{
  "n_head": 7,
  "norm": "rmsnorm",
  "norm_place": "peri",
  "positions": "rope",
  "rope_fraction": 1.0,
  "tie_embeddings": true,
  "parallel_block": false,
  "lr_mult_up": 0.835,
  "beta1": 0.95,
  "grad_clip": 1.0,
  "warmup_steps": 241,
  "steps": 7657
}
Each number is 128 + 32 x the weight over its row's rms, rounded and kept within 0 to 255. Layers, rows and columns count from 0. Numbers have three digits each. The size before them is the row's rms in percent of the matrix's.

# layer 6 MLP down, 448x640, rms 0.0198, rows 0-172, columns 400-479
096:050094076149196150127117074116069157148151154119154082159109164099134099087112097149148108128122132083099129150104137082139128143168198099152100132166126112143094082190109139113136147170177094096178125163175111154175157149113141126094164113
097:166153080098114155178112073193097080144129099120184118135123161106106132144181129079066145096137105096134102123088124158078146122095119165140193087149122101143168097139115076186131155042076166180120066120147172184107161194066147215083123086
097:130147171138080128154102139116167091135185130058117138090188120104123183106163147130081157100133188127089116139109117147120150183157144154138125096103141124104128126043145151142153152149153142135168159092102133190171133108067098078118076115
096:189128106122103212119134161180154195150147135155106102166112105136146144155143141141137128082103122107128122135118110179111148056155090072077102119088043125110185090112088133128095045092181101072103138159172112092111125133112113162173122150
098:128186104097118086121115120220067181127119083203132150112083161165093077104088087148053185138098111151065058153113131210122185145095163131117144152118142156048177087116151225101125119120070081148127161115142110147160105106177138132135154145
096:112189137124108113137079139097107156094099114149184138110118124138172117101161053141121096173168144161129086098173091105111209104153173086107113093135191076091086134142187065154172140151096148129088071114151153156109132135114077124126158145
096:147144157088141168182106130119109079150114138145112159143118119178104178103108133162130108094159118146097097156150121140138110059123130122148106101171137203098196104142119161111126157114110077102178156143163110145096193153104080118096124064
094:149122104123179150161128125149054118158181120150105091124196089165125135155120153127143115174124140158183168119040081098160169131103151115157096097157086115125056115168137127089172144135149119144092125103129086112189148136119140144170064133
094:137162162166122046101170114127215105142159143099164178108123147174103155154128129117069151140104198119176155142103123175148127134145084131157077097159132108136123102093125053176108120172138138090130038133152082160116126117088133144199142146
095:146160130054142130152137127101157135140117125164127143090088097131148102170137093156157085162095107165150099100104072119166144137156115130145145149148090169172122128154134049139133209111214166097168090163124137132115124126107147166100079135
094:143117160095101155123142144157148112139119124121136168088112111130116139103137069161177128157137133121131154096110172092089133118129135098128129074115117094138071133204086082051142124125161128104174066147112105115123129149111105079185101133
094:116155158099166129165124105216119144140150186181099113158069103140144130102133094119144121114129101081141088097117123131138199157123234157143136135154127129173146148111099088140122105108170050173145159100175122129125143117131144097157130136
097:166101074112144143134150084057059073159118095120151176142113112177082113070131086164149180164152146068076144126096124145187051069159101097062095139145071140206143152113098142128051145108122140133132121144137099147137142121115153068186145147
098:130099083112127152116145100169123124148123141089186107126125160137165095102109141142161171141174082110109163202158117121162059078133130146148188135143105089119165174125158155114125160127136090169166114096136129143193129165184185139156125122
095:127192140060152142102143128074126066141171074150131093106097134144117066115121152115139079131140137158137112117130135180163121245136087096176143119202101120093196162097169139124167080132183115130124143111119108170155131094205103098103178110
095:130125124105192117118148114132197132069110101089158069132095174131100144104117131136137144099181151060149146141112173116101099125109098227123182138110085157150151177128098167132116162132159113105140106151059157134084155123182131067170073151
096:118168118192076133129114111042149127086175090096153102154090129102114097128124141150171151113145076126146139157111121110154136116120075130142152101123121074153090168135139087122158126132102088125158109147104162178136104141126139136103117163
096:131078115136163051092128117138133129132147131157086123144080104083126162102148125107115172152107132137118082209101130156136068141148108125121132139122117105132195147079122123125123211086168199133142102080075098145120097111148161147146117158
097:075106157126126143155087110120114095199131133141183173090109136116128126110135182078175172164147104099140141157088115117152174100119069066145101121083147124129111128183143100064131106157126118131120138107134156101103122127160078182156193049
097:115133132097120079119158099099134091119187145073096145137078146117123110088133112113127175123148091098152140055096136170161099106111136138135106098158119161096159143124176081071135112146070116113130121114108097105152141144168159206158113118
096:142124213203128197196135151122107086194148100149160089082119198126140122124132100175141096147141166160102112114087130112141129147165203106098077106116163112084094071142153149116093116126108141152160118129146206121120115053157082150173164144
096:145143164163159167144170086079144130068182126206111142107100086085112159061154111119123203135096077119086116146129092121157115067117123103169074098101118154111076194156135062128142093185107116141188119135115159161108130109115085158160184123
093:158182071134174120133078140107161124109170082112148143139151160151098083120134115164125156098122140132045170116152147106133112150177077116184163097107151138045177139147139126168129109111095168107089142155098154198124081129188122121119035165
097:125191088163112164114104112087164102129128175096157032100118152159144201152055128160126122094107095083130106122103154158148165146142149129132118146079112145118228069141125085089101119146124054133026136196076067120138136164157138110215131158
095:133089142107112168163088157092134090146182121082083101126157141128135096041096154109160152159098143145132079109103110107189078136160125129071157132138155163170101077116131145119103163149118065088118190107114083089108122104126171111152130119
095:138145110107150093114116101164102089137106133091124165129123143155111171166068064157145098145092127093098134137170156093167135131108154077162173152079138080091140112123101121163121129157179147102079132126166156081107124118179158128171127128
095:129154129165174149099142138107155133113073143107084112196091106135155151128153122134114123172190149148102133173162132098118126138092106136126097114095134066115117134125156142139077108091108083127137099193124176100065128103118114148117131191
090:153155154113134136116137153136116101055155143135115160119131123163102101090126141179103094143193128119107161055132171121078187105090149114113134123119124125094137108192143142106206152162135153128194079151110131078161132144043157141123135137
097:145130137118170109188177154161201090186151153116126127153125143123111084114079114191120078146147124125113173125114118148180110173133174139164145138170146158123058128168149047136146172127100157210145125157064100177149141153073125168077116109
097:096110144122142175161138140171111118055113154127106156149116134049171146133151157127141076098075088126094141120120124103112083101089123098134081183161174149138159057115152108073124106139097181139139138121180172117092110139107171075208132097
100:105136102165146137146153113157110114104072157089114121154161136168160146096162078114173069073167103077124099132136154079168104102110124138120160146160184151130087138116122129115107133135122149126105134123149099163126102203140083198201106167
097:125174149163130122114116168069116085121125160079165105129138109134093118142122088141144128077084174190188103124162121176163161075121108131056095160132109192100176093162105147137139155073241127128106190167196071122134113112105079122065164151
091:101155058166108176113162178096143149070153166076162133101094141213125108116168158131128148130168164148127056100135109136130153112095096107141185153171095128127121058134154131147097153075120119089081139066132170084170133093078155112144110126
087:153147101133140210155047090103104143112203136111145094157125176126088188102136141107085170118160053143210163159113086101097131097093088060145115146146089181105114102115137138074089099153098126117096144121151153111121116229132180112186056132
094:159162096092127155097085129156135101120106097173161135118148114137142114087132115132134110126116109126087106156135153126166120089168105201106163183123193135114161134078165139192146108143119117159107142060154084194109090141196195177051113172
151:083111132146098140089150188104145151115125104129113133136195143161129109075126153139086089150101128133154121165096136111107171117138173132186116137132202068138120175173146148152182085240129126199082138111141077161123040124114135088147113118
096:157069109157173093152053086172140097102147138113143131164115079129182133083169092123168108146170145088136029104129147142117111135175129125115126107129142105102172093164094130143125126125113070178096100110113122111116131140152131048170082110
096:183175071119206155110141116115168112104106118126120115142140115183166218110124070096122138118108116133086121133157122132138100178140094088141107158131158154124133113124123103177081123153123125096167141154090043124099140132163110124155148127
091:069145125146192157137165135093165107103100157116146116159141152104104088099124170131088142124140163104130070153086027170069117153139188161141156152106145107132108136168137133120174181187157112120125152053190070093137179093134130138085100086
093:048099106194149113143126151024144136173062112104080166116169073102128156159150092159147066130088127130193132123089191070157062125129148101168101131140113158114137108149100092158079144119107186159158114178156134127103114110101120145133156091
125:147144147105188105158153105169165049089132190191122082119146152157103117141190136148132115120144082122079141108147117142069140096100106141104093131169145237077159154087096142147112119127173151140123143095092149145096142102126122068139143102
093:133140178221146071161122138093152121132178150128117147087162106120133117145134130091188129175168118133123085142141094128133105096021155105122110103142146175073150125153125091094115124171159110150153118141052121133060144095109128132148138108
090:121157070104168097136163138177127165085138151151181158050108137136117151108090153143164096151096111130079133091123151108152108157158107174060080142165124140120134122136100153172094132112162082169083114153145073186136143133167120173208102098
095:185122149121098123064182132117111161164124095138101125097117092168131077080089075153141088112112152103123191139099117147117156072103097154186141137115092066136144107137063065144161090194148131090104152160100118202155103160188050094126121097
093:096072136178085127098093126128174086111109106136126126139154116101108171149162175146104162083168153092135128106171184154086157097094133132128180140115124148131103131071112154127071125130100111115152098130102131113094103100082106143114159138
095:084126123162099111098104095139097130111137097108128179143143126150066096111119194175150109172139103159127213133140199153129137154099102147148167128091106115128102199080147135100125082190131156080117080176090154110136146113151143199072099082
095:165069110117152111117141138100136132135139099107171126128138091115131074115141112171156139101135157072143118172168141122121124117097126157122075092139155135059132132152115131186072148094103117157101125152100194136105157050113134154127069149
095:177122068179128170122092152126124112149184100079182152121161134111125098163086108097122121135106123217096130092081085135150101185121070136133154146074132134160165158172100103088197091107110114083066114124094121064156145133099136132158056128
094:099141084092109143105110105149111121121179084171139096214111144144114088080078010157120190131082146147102113150146040168152082156191108096133101111122137136106119155129051130099076134120148159167085154140126123170103125107199126050146131124
094:150182104075124155150162157131179130095108081145181140135095140106159090084065094064127123178130103145160163091139104127107064141080152126177183088122140112126145074134168146049151103119154110093140149157102076175157078150169147123142124176
097:159168192135102128089130136100115101141094140185092112111097123131076181099114098124108128127107125132146168142190106121139163112145142159106139142107096126109130082125177150083126157086165194141193069109107147110179109065091166081137077171
095:084158156159162091091224173175154125099124223112147125129132143084105134155128146088158139170084141143138074158129180127132111113091092173114172140196153200123165133113133115143151136183138155101136170097095161126167124155158122138139140144
094:127120101190114114174140068114132108134084127147112152096183083171157124141174099113122143182154096085118145161124156118121119146089101123154128142132128143127177192154072070094102082080119110123194181156155135132103147108144156123107116134
098:114089120115146136149132130137131140142139115099125136091128120104141187130087095102137108152131112111163085063131148106087084136149140105078125156102099148121169083106114138062147106147093133127139185080114132120120119136103185138085116111
096:079092122139151076057212157128105141188119144158129160080089094144183169164089066181082169149101082097157112112111096189115140141130105139104088167147132134174179148095126156116113108145143197114167133119119135153100155132132103107127126136
096:120150099100151110175101116102104137114167114108179162138131173150077082161113103106108089063163099180082150086116137174044128128103114128119114151095177094151119133118157155189110136107140134142109127151114127156119132130098132138156136133
097:127114132157136101131105146146120092099123159125195143148107088156074128181143089165162119127117125143156055161132119165129130124171124131158166129120134184135134140106109112107090088080117161109154096155092113164098110144122150161129181162
085:126129147128112056178111093119192084117148130105169106124134139094056090153104113146134097158133119115172130200098108154121119144095199134155136149167037180148124159116131103141126157092159120121112133139113139184172121135161071149100145142
096:160132157132108150164126115139126140131045162069111157149130087058120125111145124113081106143178134123155148116168135089118103181049170093123107118141111163108078112186122143100176111117154169148115147144159103100152130146153218118200096170
095:143113147081077140104135138103102120118122144093179105079150167157115136110092120110095193103130146132117136155181137121175113090137161144170158157135124086157129079139084165091069168155108028121149185124195123118231146167140156069132146174
094:120147099137127115106161095067143117141104134200089146103092134152131165121143140132132098186119094138136220162125116092109152079120140158103097154101103090098114178147120132144126180117117149163121136127207139167121123119086126135146102155
095:133129113158167119158095090106215142136099145108126114111126141111157168100066138165137140158068069133085165102095132065089149152113139111156090132126100092139083155077140082143140110112129077158151129065154120110102131097102103108082141191
091:109117081143175191134100114109156151168144130133167081165073132117120095141118135085116130125093127196161077177144132085053062144128136084161137103091117075107143182158130132177133117162154061132069098107090127148106142182128112079075135119
095:162109118115163177116188096091128087108097144161097167055067094144118142119109185125117126117150138134114175096065183155123199061120189087174132070136122116160130148062138118083114085108141123110089162144114090139161160115194153089124120118
097:143120093166135084168115082082144121139116092120133139003167161173139109021187158137126133080115142113138107163134129136155157151103146151220131135120136126118121089116084110166118126107166120186161211144200168094157129101116139173167155106
090:147103104185140197102120083105153167090167176178125113108171113163158099147145157133113096075101150107128136162120162131155162167168138118133173124148149132083093143074129144133065121082159106089153115138176123181128124123088124097105122089
092:127169156129107111137127137106155148131107153150165109158123136118124122142139106126133127173114117193138148203089141154140101156116179112178109118160139137080103114139124099134132106109084160064109095119079168111145148133152103082130148096
097:115134102110124109077112138114069176095171098079049182144104095181065218082105100115132087192116149169114108054147115135150155185194113123122133124103098125149107146116125125147146096074137189076080118082143127117216127099159101143080115130
096:092094079070160143050104129115110160117076171112098117113094064128148133090115112122083066194147139096099141128110083161093113092069180095092105133159125088159134150140119105136063117113107135127117141162153142193122127162152140123155117120
095:078122154112154152137128129166134126150115085136085181148121104125108057055155143123107115159182108129106113140136095080093164151140129090103164165136176126135131158125157144187120166102176143110110173080172058149104117127120124079165180097
093:153122077148164128099115129192119128176158111105128097102079208147101129113079132162114091173145118119177205092115125145150137104105171150138134178085096131160140138100091126072144134149144126125103108141121108144130124139140163075105104132
097:108181125163104112098149111094108073133141142006150072164128105089172115119135112131126178154100157128074109086126196171125110154180144139152113129134113152123154127116111116150133145146150091102052141154115175148114162151171192159209130108
096:089150103184121115113148127101116105150110090141103163165114127152150147131080128134114182162140178119143122110106101070146168100147107148073113155201109063198139090133096133154134130132157098093094143104136126104134113080172133149117158130
094:136162126144078113104134177080066106118117057154120114137131131151141100143069079158207123130155142177081124149154147102151126130163123097147112146110041141109135131063137153061148081125117066110102170122142076180109095089141143160135084111
096:094096121131094186123180090078133169168094133157093136101161189092206105167113148130139150100068146093187072141093179110127170136168140033131183175156085099122128118164091125156160116152138152116133083130114142116142112139138194126077138120
094:119138152147135142155122146093101145165179130131163127111089123152108199070070117100104109116107111129195163054164164111166136141098186138147099083161112085084231089108216155067095140133106127089124174153132113119157137128179125136169143133
098:171104125121147140138095143091144135187087127107181169128095099147146173090157065179101113055161134151108104174129076149123178138111130117137098170116105137087189110160143137109056053110127135151108125190128148103165129082157081101159144129
094:154146036116144138092153161105155140100066070171185145117116124137048124140114029131123125157140113123111067099146117160094140148113116140176132143182133081104146139159091128090062105173076107078120140129112126162132119101099201087176108085
091:125123108107145085090189133132151084115099111131093107195087119100157190070106054092122103095117107142077092111110113112130066144154153072102125158113181130086204141106116154152083102112131113196097123161102189138088120156122122125170132155
096:189109168130050122135134135092143203176150152138085114133173075178114162185094065088133134077113126165193143130113131133121180135157141190156155140164173171091147152096136156134139105155106137126141099149121123122133140142169124111063106105
097:151128131132127080103163146151093124086112147128118100184107149092122067136093126162115205067085156158135096119115132090175112100112135142139110103185085146128132083081057139136146221125110133134086088160119099137156109119087118175171130105
099:166133108088168092140047078107187116098149139155173124134137155119119095065079100142122107164083111048151122142072104193158125099158110161167165149171167174125087083122074106180131175131137168132144092125121126164151125185185167175098141093
097:187133167143154205121113140107086105092138121120177130104071113121167151136132116153155193137168167109148039114142122108116139118185132117110096155151108121102132138112121129129122122143070113000175162168177100130078140161138172086163137130
098:059113078049110031172125113124102086118128180144126096112115086107167130150079132117052170146046157124153117082145153147145111079123126085082147164135137195130138107127113181139092125177087058157121104132170125098126121132114115129089111143
095:123200173159117092158124134086191116166080106147093087112145114134147150162158114175124139134170084173116068106140092144153103135126126119136130180128178091137112213126162148138074117139137137139015142069072116153111127153133088112119114108
095:124099155093157122065162120097175076163081106152142152139105127121156129113114113131125098118140104124089182163098143118117070112115044099146130081110124186135125122136105088106154154114145164091144143180097118127045148121156140152119164130
095:092070130113106132157160127159141116141132112122140134109094149114144114189114138185071170134164118153125138103168141090115124088094096147105128162132081195130161115121070136083111121128148150127133172154148116130160104110110135154076177123
096:155199184133162113135146124102181134122198182122168163084166068140083133110143103141148151166109136046142074110130151143140095134079161155111119129129072152172157176096134160108137126100179119124077112154091194130130132127083158149109144157
094:167102131185103124139163166139187116123140143077110080094108138070128175089148092138118143171116112104114097099096164115094122129106148118121099111124174119113118146113116163137123149147082135145110076092065110156043116167163151167170128095
096:076167115110132073086095127195127194120165148082102118139074121172131109094163113152035101102102131112111126131128141073137161170141123150118158145090164115132167134146139159144117113152109173124107046084146101097113117118098099133129168144
098:125064145110127113172132134155156140113161181106129067041186171135115135083143133144177150150092121119100160115110118094123101081176125163122127111116108142159134150144193130163159085099213123114122100061095121152117088136098141191142160082
090:069089143229141147087072153143103058142138090122157103150140099107150069126078088135086104153149136147090061164158109105146108136103126101146163113082099175131080126121154102108193053155087127106151122142146142187085124182135073180141119129
093:114156131087120196161071122099088122112119114184182130109179134172109133112126101173116126100134141142124077191124117076125072135148146146161107091198131126178123163164105172124110139122090125128139128176088115166047137140164087066115134155
092:129107123123139149125107132134184117053133115156100142109185123158136148158164107103090127091080122167159059126161058086156101109141131147196161107114132182150116078108129132139172111144137169168189145112138189061099141137146084133067125107
094:144108118208131125130143177103076115113146088179153189128077095159136083125084087094112086129077116116132069143138075128131164099108099100095121176073093137153082106213076157139146142162127162092149139121120053127071132075088136126162146136
093:164147056099151097098106127123098148113150142115111178133177135102064112158116134123128171104093117091054147091125152148169111151108147091081110121141147241093109094046127125131150123145146117135107160132131162080109137133088079131161126142
096:103062168136177072135131110138105104103140074082183147115114119110121192106121107119119103151130176098151124113149115126119146098204113084140091130131150078115085070176144091106113149137155168129089051171042154151175127144151085144117105162
096:140107093051143112133159114108149175119077109126168085152160129124165163074134114115021124172126184140096150145114094110134176078140146160089092034145120063142134226133129105170089126099095171149127131144109118201117132134162186054166091133
096:129165155074149061097063123164080135197121187115104075102123133105118159078177158095125078143133127132061142110110129107187140065103151134080130126174156129144137149157173177127100154099144127089130157119202156160108128179143162176115109148
096:171145184133084107075153146138151144121116168179111144118170157184186060138124080147133106134166157124099158147145121135107128127155146158157103112117148096130107136100050157128181133139165139124090148140144135148110127125142108162112073148
090:126089092158159082110129121147169099101169104067182103082082098135180132155209000111127149126119147115089119140124137131098130150126124163043147162108135117145100109166161118129150122109133092142149198149137169132168121135114095146061137120
095:141117105174101133133171127134088117165157136150069135168174146071179119147091158136097179152137116129101135092106131123113126029082147195144053126117137155090130123161127136126103127038071162137116107139124145093114144109137059114150076111
096:121114135070138134149122127142090125111106161131173186095130137150160147076113129121050112073130118138152099122066112145108163120106144124153138177104132148128116141158136112140174102091176111161186127127187107117161116127132054197115191142
090:091136127144139113121096168124092072145137146138171138147093071124149148144083198107088132125127123147136164145101157107141090106145102125027102118185095135184163152182198189098116130145164140144040154178188096087105108113114169141115101153
094:092129113104138161168131186142073125068122143123146151114127130078152145120152178099102153087071176119135195186152136115159112128158070068138114100136171123117119158160157124094105182132159192167084137109135145162137145150130101115120159097
097:121131159105160149132122132185157107179132175144107155119160126094084109174106149151093126141092185132143111093126152144158130106111103136009119093104120134105143124102133107151156143126131145120055132095102119134118105132152101171138101072
094:100036141151165181170107136145118140200140102110142164070122147116066148163147120090092105158115132157146106140105154035101138106085098121131079126048071139168171102150174107125088136148145181159117116139142167110124142154172138166120101164
096:120122147119149083105186145154173112116146154150122165116104166133181155101142062099088122122118121173143138157092126165095106094104125045089105109162161142094148156129124106150142112199183155123144123150135087140133102117122116181112121109
095:157090141118147153055150147123143121134100120148125128129175111137171108113079105110137111146183118118099139129143081137134140167120130136066125127116141142205103109117113093116122170144182081167107107148172138099113115145081107171155178183
089:133124110124153120136010141181119129112103123122162124179179115171168131122104201133137166198085118169116176082100151118152134193147076127146075109131160116163149121111142133100170083164142088119123115130115116063086156088156111138153172175
097:094146091103117183111108119134120124161062180163094103171177091121096154139164134121133114132103108122120132127164133142115079171135152164129101122116121080130116123108175169122090162098132131119153102096133193144103130113141057118086124147
093:123112099120123111109150159078079111167159138190121160098091156123120162046167160093145160071151096166102107118126108147051086147152049089097121166129185112106072138136158104074157091208170148100123075165082103115190125143133124142058126177
092:166137140141126128145152142120097116159135145095143133140226201153105141113091136081150175111137127156108156135145137140138104110142197104141135139088198177068144116149121143130185168132128114156156128194134146168132128154104102189089067134
091:113151077096100111127183098075118159116108092130223168110150120141122120147122158147091112101162092146204119152096110149117124138063054126133121143135106149149120101144084163056200131150112125123200133136186065091134132139163188164121027086
095:126128131096136096149175165127122130112117095127123133170131098135145164129148190116107068152111186151120068095120126044194212124124116119171069136143112144072170139149137134088143112152154092093065183138120111099098139140098109147113140107
092:116094140080099165144134104118192143131181128107068148153098079108108128134125162116076105140149176083078033149081156097106122177118135086119140205094126151166135112089031105069157107149114177130151120111127149083084146104125112092040105082
094:124156111125053114108117160110081127084139091152155080109130091150116157105101081107138156114163149111184158108147152124169110107161139086095116156126133098099117152080029086096135121154182142156107118137134152171065095094140078097126143092
105:182094187133095162105112116106170133181154004145128115177095155116160134074105165059096142102176115162199116128168169134121078094137109069125116132101132068117121142083083127099151167109196116123110106126163136098127124101147181067113178117
088:141028070096080100128179100147126172105135180137108115121141120136105060157122111171133064133103114088175147147085094159139160132085087129165120108174162161108142123120105099108107148137189153150143131160117137099123111156157120107080137099
096:157117109125105143090136137165159112116137114108123152143117105134158111153044112096110106142120175106125147121134106081194158155116133165145115160085103094126153123112161166120118097131127140139146134151119171178143100166143137154133115040
095:168133116146154104111075159131146114133209116126202081105160151131106139086142117120157182204137082159127127162112139116088091131160181095123125117162129133160126112095150132141158085130098072159086127072102096174105073114122122116062143172
110:154216107145147184163156147109124201153130124148131105182109101120182128113111138108130146113115127162106131108145090122146117125099147113132135173114085119068136138121130090149155135101108156116043136094169092085094148136108145119129201141
095:150102115094076093165142153160118152131119114149135028118118161117109124123094074170092151079143087052107175106094175162133091114167157097105110114122105099145173156087193132128168144157139066123103213138117110191144115158113169087080134147
096:113093130143127147141162123159095113184145044144174131134100115100109138171171049144167106130167110125179220125105106158105100140141136147069118101136105104112086071171158103092149126076172112105139139201126114139159126129116129137180135178
095:121099133090146113149087147108115142119155190093124088152161106109189123121160118119157040106120167131125189136085086097180105156137134116171104160147159154145128114140089179111137129156108111127140094067103097130139163175173145047086102094
093:209127095134177170134091072141110132072189096135131164122098062191125129093109063164120183158127166207157062165081103072134127134155149116075181102134146131158100183149120145130105145149111168163116086125133148070118137091140151142118146107
096:074147126082154141101177161112095121145170160075133158174109125153122147117093075108144126098135148149131148128118112165112095092095112116128156149099178150167133085143096087147150209177107132153145144164125075081122069073153163126105135060
097:157094159117084150097156125146120121132121195132076152091162078123121148128107157154126097100174135153142113200156094136080108121147074128205165069159102106107080146114150117087107141129158086105124137158159114105102179069148175099168115130
095:096103074132153088142125146138169126105139097139126133140105166147127093090096101154205151101126082073166097060110157183063146197089148161122141124089174167151145116141119072136138129101057147093170102138062198144127111109187130167089134150
096:079091078151131146182143124115121137155128141131105179118130174114129179155164133151143165128114132107107117122107108133080143070128120140138116128106155135132103170127177065165115079151200133148136140108122117130147137160120130118162161120
096:182162095132102118151063032152168217114137196145135152157161093097132118108172134129143149128104175105106139126124068155155112162064134138141125112111137133137140127168083143140134093087188068106163162150172061103115119114157144157125137133
102:181084110137173089167113186076132146134125121141152171094175093137175139097085131136079152049077172081108135154133180107109175217156139070103168141124155177160138112138133131120146108139145089157124147108098164163083122098130118112142118176
088:121168151096106094117167114151119097134148135128114115166180136103122090151127129137162114146158105142109119119162127147140160092178096117086148114099211078133113139080162090129153102138168156137093136119143171102119114113129125144132120104
096:151130094108135060103153145177155134132077097176158116124122123144129119123063104121109091157149150167132171044172123133163139181185166083148104161108159118105178140084101141106079147123132091114108190049123098087158098115124163134194145120
092:126138204155160077154113163152128173128143084079053075098182119130113124109159177160151205134202097168059060104133077109122116162145119133131150175091206179152135116093181134108144104193143109142172140152170089092110136142088139134121138125
096:115132085143126089167170143140203155165111117139089114111114102160106102099140101101121081137087123121123091132124143148052156084097128118104134141092104067108130191173136089168131113100166165159133061120174113109141144101093085062142097123
093:161094117133134130113112140107141119167130142099120184128098119121093107115130130115184084132078158113131202170124089153128065177152176128159085098166136108110138094212113134081242177071076139075146100101186091170112133152105109154137043161
094:105146087142053156173137185108175128164128179175127095122142150101164146150089120087159249113112138102115123118149095162165109116130162132113118107182127111166167140133101128161135162077131108072125124140114121169135101096062150109172191134
095:127101107110183151131102164146146100083173104146162179090174147068171113142076097067140114179125094094170173134129126089146122093132102115145078183187119101132156130071139151147119062152149169100120124099203190106119128132110111134140166104
096:156205146106115062107072158084117131090132139148071164097082061141139126105044146195113157138161156145095108131096144142130097126121173114102184078176105144107143150102122158109138103069114094117179118089122115115116115173122059128145083127
096:150127120087155139175140140103120058129201111161152167104096147136124071143112169084094157170130146149128176096112171135141065143111119158128059132118175106139126139107142090092126131196106134108138141138125141165144140117059112108152192094
092:160173105114126159101128153165092085160095195087186136111082067130172125075152109105104166144121160105087117161147130114125187130117181174180136093151092115066153177126155148105138107154150101127180140116093102134153136152153129130063083196
096:169128138113173093143069125132114238091131096114111166147114136187150114129137098120082182154160132125081105146163143088157103132101085061111128176186136112145109157092070090088095106060150078097134175132135181076046121111095095102120137126
095:163139167132138065136149128152149178177181116151082116115154170159156075082084140189111140107205094158118110106141150123153103105088120112128128141128123108129144159114059162132085111185103131150144133178126109109077158107099098121168113100
097:146184175112136140132140119164145153123136097095134101134125086111116160082086126109111093147108141128086139112128168157192146125153164134119082172173180061152108181087147174121087186093106181130154118142164134168085122104128168143192189132
126:127119143116163137158151021136143084125131084117116107099078126059097138108169065136172133112153095076120081179096149082166111059111138091138195085152124108120141142138120102182089128073090070123138160130122183160105102236112103135086129117
095:155159151149122083152091121134099120141136090156123131091122106102099160065137155168099131059071111105160108114121148179166132144056174123125166098120069076098138159118082194145043132145122138155114156117092161155130130151124132097146157124
095:163128122145126145105125137140111127136161185165144106111155095161130140162153149106104074105131192125116103079122162105122118162168117115186115152056139152143155116034171168143146129112118170100144091154115158159109116121177098094164189122
096:105136168106136100111179143104137109105137111136075161192110164101122148130172125116153144113082118172133159151114091134154099115100133158111175121101139148130152084118092129077156116112151160105142124151114042132163142092251104153165130189
096:094198100129099163096119108137171131105174147151120137108077163130097108117149151105125152094139077147130119093117103154124130145128129101133119134095124062120136095096162139200107133041106129102072110138087102145117109192126125132156148086
095:149076194124134139117195135143121121146129112060145179063086106142131175105121165094147102138097120170152089113154136163151131150137145085137125145113098137117125109103112071095126140117137163119146124133109129160073097122215188135088109120
090:079121049129082081101110129096118127148144151169158108175063104062114095151134071128080072061103143104146144126177096171157114092080134114146123146148114125147150120088148097092105168174130140142174104118098128103118128118044136127107111072
095:092125113118134138139152122147144139119113165165130115081154090104083181123133114062152147171132111129174099150132144064158153128098147129134115106158084122083081098150136126171173082136125128142171140169108150088164116155133109149201147116
094:139137141182144116149144119164109162124088148066127108131153146186094198175092147117133129132166140173151143136120094140110142116127153195116125096140125139086132135111109123103155147062119135133164125181069181071138133100098091115210070092
097:134072135128199155153219138083104124132111142147122144110116093109158086122162097132071114155104102174107126134126083051178091113137110086103138102078137160102140111147142139110140116126097086134142151130140186107140098117096130110134117128
092:082093153123102131182145173153147125103110096119101148133128141155130135111126111039094149105115088104152114183097104139079094076111143078132127118164071155144181141178155114145071140147096101161147136176129088142066130176077140136136127139
095:131109077086106052179077171159092055120139135114110109171106138167153150128137147167130075072145084147079107149170144165147120100141144088139106166149172103154154151095157092101086176105159090196109115158125107109146136118124100160143189092
096:144107163185092168121135142176081139139107172130079150099115112114132142114167149128115124083099147095146125127139135129113153104073153139064093128072145133176071137117121090120165083112156177170150079074185131079143125090109094155169104137
102:046133127171157166097149171112083098148119132103171157150119102161188110124080117157130152187134146116167140058137116143084178122136147151109085130132160117124067090060104202130133134097143037171138117104120091025076133102114086129110155170
097:083131126143110139150150137091111165125145105143145092077184143149179150214074134153077149087119133100110175079119103150125069150117146086108120138131097142147140176171094118127191091135105121156146157171117159149139115120136144115169118085
094:189141138140106143109079130128147081145142084058054239041089096097100145100131116149121143139155164127132119147089123107089130174173140078182120123117147101141079092128161116138126134104138109145048114091152113179120133126116130168094117139
241:088160126184134150099151151134149168082132162123078107121167166163117069129149133087132109153076064180115121144093125102097166168141157149115177149073177157145076125147110136150139075146126148197119136071128142119103000076095149118127121151
271:117165104189126144076162221131154179112128158129111113108127150206149080112083145108108097159074130203112105109093125114085184135161163166129140149071160175135099136140139180072176080166125125178100132113127073111106022024099129126149160150
095:112114123169126146111153200094157099116061137079045117096099128107145156094117136118081123130135086146102096096108106118137133075094130120101076110135092123081128131166092140128149198132172143167110158144159082112070155124163126136115108135
095:155143120145099090130095144138092091165144142096132138162120096187067057129097144063107042151077131020120104149153127154172084097137124115091138087174155138111149124121144103112151148129123122122110096139182171167014105139098134107074084094
093:078131098111148087117160087144146148187105152174147133163124124118166148144169129179142124098141116096108131100139147139108209075125106143151106125182113130158144147101151099118179108140145091182182133167104151123149148108023175134164184116
240:159080109079128109110097105138099093170133131134189144128117089082142175134136125172128152105177182062153141113152152159141116106116088103128088096186072140111173135116151099126126168116146078075128097186116131143149255193161108136133140092
231:174120153077136111101109089118109094157118161126168137097095077149131161133118127189142121103179205111137134120159153154159086091113083103143096102189106139089175114102123149093114167121149110046145134186118105120148255060183098142124128121
093:150124169089143130079148134135123131107155136123205170081118123118084088129139143091166154166113112128126107134163160102146068088136103152146134128156130085195115161152105106100111148116142090103128117093080121129114132151166113149140086186
095:099156092133189128147067155106107127128114113100131112093110138140137174126133152075137162099033146137114075072138152135105149064055103142089132139101103145051217168061136074139093144113145070125141131195147157049123129124106188180124152149
097:144115110120103106094126070140145144124161091169127131179171083164110072146088156167162097152141106097128142088231137182181069170157103119123109106124145055169178159128135129157088154110048121067102161120145140124136148088152122120170134158
097:125112105137090130081114099083117111063150163137113108219103143103067061097116166155143112106145126132154104164079088090123096168145134137060134094148143139190141117182137152155115140105093108146105131122091097103057125134092126173133123114
096:143122070105148095114117130137140110113173146104044133133139169144212087116170160111078135121135125164136161085098133122080122112094074159128148080137100094151099156113090154079162111125101143152169067146105163080134143107124125178153178111